From a checkpoint of a small transformer trained on Wikipedia.
Size: 10 layers, width 320, 8 heads of 64, MLP 832 SwiGLU, 17.2M parameters.
Training: a variant of SOAP for these matrices, 989M tokens, 3774 steps.
Each number is 200 + 40 x the weight over its row's rms, rounded and kept within 0 to 999. Layers, rows and columns count from 0. The size before them is the row's rms in percent of the matrix's.

# layer 7 attention output (transposed), 512x320, rms 0.154, rows 106-114, columns 80-159
092,274,138,141,230,250,223,206,260,192,237,289,201,212,268,243,233,199,152,188,312,166,186,207,262,221,188,143,232,197,204,197,251,159,199,86,229,279,202,194,188,229,243,241,216,188,206,150,157,182,276,189,244,178,122,149,191,189,198,233,242,154,203,248,289,192,172,153,126,237,262,259,217,211,222,275,239,242,155,167,117
095,198,168,239,221,220,176,206,189,198,274,216,249,195,214,245,189,136,149,225,154,194,238,249,211,154,218,211,226,227,167,195,215,207,281,189,165,270,193,182,205,208,178,231,142,291,195,190,247,200,227,189,177,181,258,163,219,146,295,213,195,225,192,199,172,185,243,237,280,166,183,212,285,197,173,277,228,147,163,199,194
096,201,252,157,178,191,270,279,231,162,225,209,176,263,238,190,237,217,152,240,137,146,238,232,284,223,140,161,206,195,140,155,168,201,185,161,254,232,193,157,222,158,176,159,264,274,277,110,204,180,206,201,230,238,276,252,142,246,192,232,197,203,125,227,122,180,155,166,257,220,208,184,135,269,139,135,224,171,171,247,193
091,193,228,197,219,232,192,255,174,148,199,157,131,249,181,174,222,208,251,219,154,136,135,228,199,167,179,214,209,300,263,140,184,208,219,192,197,231,221,183,275,220,200,151,218,221,113,212,170,156,108,211,273,155,196,183,236,192,272,217,187,177,250,193,130,195,207,186,171,224,191,119,203,182,184,200,159,189,206,121,259
092,266,179,198,194,204,140,209,198,143,211,200,175,243,258,197,158,169,187,319,235,135,235,229,123,197,172,132,212,179,131,179,176,203,221,241,212,226,203,243,276,179,265,210,149,175,232,194,268,172,250,223,193,155,243,305,155,197,177,181,179,273,197,213,253,210,233,138,203,119,301,235,226,244,202,193,221,149,248,191,205
091,180,170,251,212,181,222,188,193,218,280,244,186,216,212,179,161,173,141,187,198,160,120,196,182,156,197,208,117,193,194,201,170,254,223,132,204,188,258,183,129,279,229,236,258,152,148,148,259,233,191,195,208,221,211,236,209,256,256,200,137,185,163,192,204,191,224,217,243,189,189,196,151,166,220,281,183,144,210,187,186
090,225,114,239,212,228,174,157,260,182,224,275,198,184,230,155,186,232,148,173,219,219,247,202,206,245,227,98,207,184,187,214,117,215,205,224,257,252,179,200,211,246,173,230,204,144,181,158,154,239,260,200,116,177,182,229,168,201,229,182,193,128,177,154,179,170,196,224,199,126,195,214,247,239,203,236,190,257,204,186,189
097,277,252,129,171,296,156,205,253,213,201,200,281,166,143,134,197,253,199,197,163,193,152,182,175,207,182,160,294,195,191,194,200,156,47,258,265,148,244,239,181,224,229,183,165,236,232,142,188,181,245,168,172,251,128,252,251,149,257,195,197,184,255,172,224,168,121,213,214,203,167,168,177,249,248,238,217,215,210,259,229
092,195,200,125,228,186,138,221,269,198,185,155,262,251,149,179,185,117,253,176,221,207,95,230,216,230,197,228,141,192,250,171,147,182,164,226,166,159,211,200,201,254,220,222,200,105,103,177,232,163,242,259,183,116,139,188,226,202,255,218,247,211,200,222,200,176,281,113,233,152,308,196,160,215,196,244,228,209,171,192,200
# layer 7 attention value, 512x320, rms 0.128, rows 107-114, columns 80-159
094,175,265,208,196,169,186,155,177,260,166,217,216,193,132,265,251,175,251,203,207,265,213,142,232,189,222,197,241,180,224,278,272,177,176,274,201,194,148,206,153,200,228,191,240,141,158,245,138,186,179,237,281,182,174,180,133,243,182,189,102,179,235,142,180,211,197,138,202,195,163,205,180,216,184,199,139,206,200,202,201
092,225,185,241,200,147,160,218,239,272,139,224,196,183,294,233,180,191,240,172,177,282,242,164,200,217,207,162,170,202,152,137,236,199,169,224,213,152,218,197,213,251,240,234,199,247,204,170,178,278,110,291,193,241,135,265,182,215,214,179,250,214,260,232,307,265,124,197,169,175,183,256,206,194,263,232,116,217,254,216,207
087,280,145,190,195,227,190,201,235,207,145,197,189,165,241,188,191,284,216,231,184,204,143,179,233,204,216,176,276,139,166,173,193,249,137,210,183,211,157,204,217,188,205,258,247,210,206,179,217,194,198,192,263,289,140,187,148,247,190,187,232,265,217,128,193,245,330,218,148,267,203,298,221,193,165,205,204,186,195,243,182
095,165,197,240,147,193,164,158,163,218,166,162,193,196,203,175,207,162,231,216,168,204,127,203,286,272,181,197,181,179,263,215,254,137,183,175,182,261,199,113,309,201,159,258,213,212,218,253,215,199,112,136,160,196,135,190,193,199,228,173,227,176,153,170,161,156,214,188,137,218,290,154,230,100,126,200,223,218,144,210,255
090,214,156,97,145,192,246,163,196,172,179,120,239,161,266,149,204,175,144,175,187,190,287,198,222,147,229,196,235,156,295,187,193,190,104,179,211,196,200,285,165,251,263,215,198,237,220,265,161,231,170,189,200,167,171,184,202,160,224,180,199,218,183,140,169,156,275,260,168,189,193,261,211,213,235,217,203,180,82,171,179
094,186,274,227,134,260,174,202,152,153,220,141,270,158,214,225,190,140,218,147,260,165,181,184,174,185,220,213,228,198,248,202,178,257,196,202,190,97,220,168,218,166,186,228,207,263,207,184,235,238,193,153,192,202,204,174,198,275,165,181,184,234,186,187,159,276,242,190,124,165,210,195,237,202,225,203,171,240,257,243,212
101,197,178,218,154,215,237,150,217,178,138,217,193,210,180,206,156,203,230,175,200,240,185,245,172,149,217,197,115,204,165,191,166,214,211,237,161,221,177,184,203,170,276,171,189,179,198,180,184,223,194,138,200,212,281,203,179,188,160,212,214,193,164,242,181,248,169,247,216,245,148,203,232,91,188,184,227,221,163,190,158
095,190,182,197,194,253,233,200,219,180,279,197,211,179,194,210,162,218,163,198,149,76,233,198,226,174,231,213,210,203,170,241,175,190,202,171,128,225,133,148,217,147,233,184,256,186,243,163,191,211,85,226,207,229,255,168,222,120,267,204,217,201,215,204,97,217,177,180,275,306,214,157,203,229,203,99,196,177,218,155,186